From a checkpoint of a small transformer trained on Wikipedia.
Size: width 192, 6 heads of 32, MLP 768 GELU, vocabulary 2048, 5.02M parameters.
Training: a variant of SOAP for these matrices, 149M tokens, 4557 steps.
Each number is 128 + 32 x the weight over its row's rms, rounded and kept within 0 to 255. Layers, rows and columns count from 0. The size above them is the row's rms in percent of the matrix's.

# layer 7 attention output (transposed), 192x192, rms 0.0583, rows 155-159, columns 0-63
size [ 65  71  71  77  76]
[[123  81 129 151 178  99 104  65 164 122 183 143 122 152 125 105 188 160 101 136 167 109 133 138 166  97 107 158 128 149  85 101 175 155 159 131  87 112 140 115 166 119 152 133 127 143 149 113 171 186 113 116 119 115 148 183 153 106 124 170  77 112 131 131]
 [131 131 125 137 121 126 126 111 182  90 116 181 132 142 183 115 112 171 177 116 173 113 124  99 151 130 125 168 109  86  72 212 146 124 101 150  84 145 120 119 111 112 122 160 127 140 130 132 173 130 118 112  63 122 134 183  73 121 112  78  95 171 138 120]
 [133 114 166 115 126 104 137 176 148 118 135 159 133  73 105 119 131  87 148 107  87 136 121 159 101 100  92 103 131 113 129 166  80  90  78 148 150 161 130 143 112 154  93 104  87 148 175 116 100 157 121  81 224  75  92 138 144 158 123 122 124 109 104  98]
 [ 86  86 167 156 123 174 145 148  94 137 105 148 155 121  68 128 190 120 191 143 145  90 109 157 157 165 139 116 146  76 117  66  90 121 173 116 151 116  96 148 136 101 196 129 117 115  80 131 112 127  87 114 149  88  71 121  90 148 125 208 139 113 158 105]
 [179 143  88 138 159 122  45  75 138 104 102 118 128 165 109 105 141 135 110 142 105 115  89 138 138 122 127 187  83 164 134  93 103 141 174 152 138 154 138  65 109 130 140 136 119 167 125 161 116 114 136 102 143  98 148 123 145 102 111 116 119 144 128 103]]
# layer 7 attention value, 192x192, rms 0.0467, rows 156-159, columns 0-63
size [ 88  82  85  90]
[[156 102  84 149 132 136  55 169  96 137 170 128 141 117 142  97 103 102 113  89  98 180 117 131 124 104 194  73 149 170 132  81  90 129 113  67 160 133 163 122 110 147 123  99 106 134 107 108 115  97 159 133 123 156 111  83 144 123 157 148 206 124 115  73]
 [174 104 112 167  75 132 156 106 106  92 123  80 171 122 107 140 109 194  72 134 118 105 115 118 135 152 155 189 177  81 130 108 144 146 207  88 102  79 118 150 104 111 150 115 155 128  82 176 175 113 169  85  69 132 168 112 128  94 106 123 114 134 132 196]
 [185 145 108 123  85 142  92  99 178 144 148  60  67 169 183 103 104 138 118  99  84 143 140  94 109  42  83 169 157 110 160 160 173 149 116 131  63 116 149 146 134 136  88 145 140 134 175 149 139 123 125 130 158  95 140  71 131  97  77  61 128 155  72 114]
 [ 69 122 156 139  85  87 175 173 117 128 161 104 115  85 155 161 157 163 139 107 122  99 130 149  95  73 160  97 148 153 112 161 148  84  74 142 217 127  70 129 110 135 101 109 158  87  99 128 103 176 158 163 137 116 121 147  85 139  92 145 132 138 148 166]]
# layer 7 attention query, 192x192, rms 0.0468, rows 160-165, columns 0-63
size [ 81  90  82  78  84  90]
[[152 188 128  75 165 109 119 113 125 121 151  96 143  97  84 132 131  46 182 131 151 162 124  74 133 159 144 172 100 133 137 115 125 136 112 179 138 117 102  95  91 132 145 101 115 138 117 138 119 128 158 141 170 136 132 123 138  97 130 127 146 121 156 150]
 [ 92 121 165 122  94 139 110 157 104 137 131 142  79 177 110 137 120 172 189  98 150 106 105  58 116 133 129 158 103 128 185 134  83 121 168  73  97  74  92 193 137 182 146 167 157 141 129  54 166 158 133 110 176 147 135  69  93  55 177 114 124 124 129  98]
 [123 120 172 176 122 142 124 112  90 165 120 133 164 160 164 153 203 153 142 123  38  88 105 129 124 104 120 104  95 187 162  98 102 157 137 124 164  76  96 111 188  91 116 156 161 138  53 116 111 161 165  88 188  87 119 163 132  84 155 148  90 106  99 134]
 [154 133 131 195 101 167 126 133 103  96  99 119 168 143 138 183  94  56 112 142 102 100 144 104 172 101 107 131 136 114 179 119 123 106 128 147 100 124 103 127 137 108 180  53 165  94 115 109 144 159 109 136 108 139 169 168 215 126 176  68 184 168 127 111]
 [ 99  77 156  79 138 151 145 110 161  87 111 125 185  91 119 183 130 159 151  86 144 162 115 150 128 163 159 142 149 106  96 203 107 122 112 123 103 152  95 140 153 101 105  76 110 110 115 111 156 111 146 116  46 110 145 136 178  93 144 108 118 145 165  69]
 [ 96 131 138 115 136 114 189 152  91  96 158 122  73 122 172  69 104 135  82 151 108 112 150  65 110  93 180  96  98 146 165 163 126 119  89 121 114 130 134 154 108 124 143 130 127 177  65  79 124 116 188 188 101 166 146 105 108 134 142 149 131 143 174 128]]
# layer 7 attention key, 192x192, rms 0.0471, rows 160-165, columns 0-63
size [ 91  93  84  86  87  98]
[[164 173 137 136 152 122 121 138 125 126  80 123  91 120  51 140 104  74 108  66  98 170 111 102 102  92 161 170 111 146 192  97 122 168 104  65 130 106 129 153 106 132 131  63 111  61  92 128 136 113 170 158  97 112 110 137 165 142  39 116 169 165 162 146]
 [144 133 103  80 151  80  72 103 151 116 113 145 109 162 148 110 135 174 159 116 125  94 117  65 107  91 142 163  98 181 105 154  89 118 102 110 159 121  92 154 145 143 132 139  73 168 124  80 141 190 163  93 144 136 152 154 149 102 125 103 117 165 135  93]
 [138 138 185 122 140 106 164  78  78 126 109 152 165 138 189  99 151 135 121 162 154 108 174 124 150 102 122 130 128 167 153  77  98  77  96 106 215 157  82 161 138  61 176 121 162 191  96 165 150 100 110  98 186 108 124 121 183  70 134 102 168  89 115 130]
 [130 170 164 127 123 110 118 136 131 165 112 105 102 103 157 131 133  74 129 101 166 122 146 133 156 126 211 149 140 139 162  52 153  88 146 154 109  76  77 124 144 151 123 101 136 146 181 116  99 124 145 177 170 169 151 121 174 148 184  90  87 117 112 120]
 [116 131 156 123 136 184 122 139 102 130 189 113 188 125 179  73 160 138  60 135  93 204 116  96 157 177  95 170 144 161 145 176  71 114 124 124 118 119 129 117 150 173 131 118 147 111  90  71 114 142 122 130  65  93 156  99 143  94 129  84 197 138 159  76]
 [117  97 124  99 128 156 162 111  80 110 160 115 129 126 151  96 165 145 135 131 134 173 188 147 122 144 193 143  84 125 123 127 184 150 145 124 108 113 117 114 125  69 138 104  83 123 110 128 127 185 199 113  93 111 167  42 104 151 144 137 152 197 110 126]]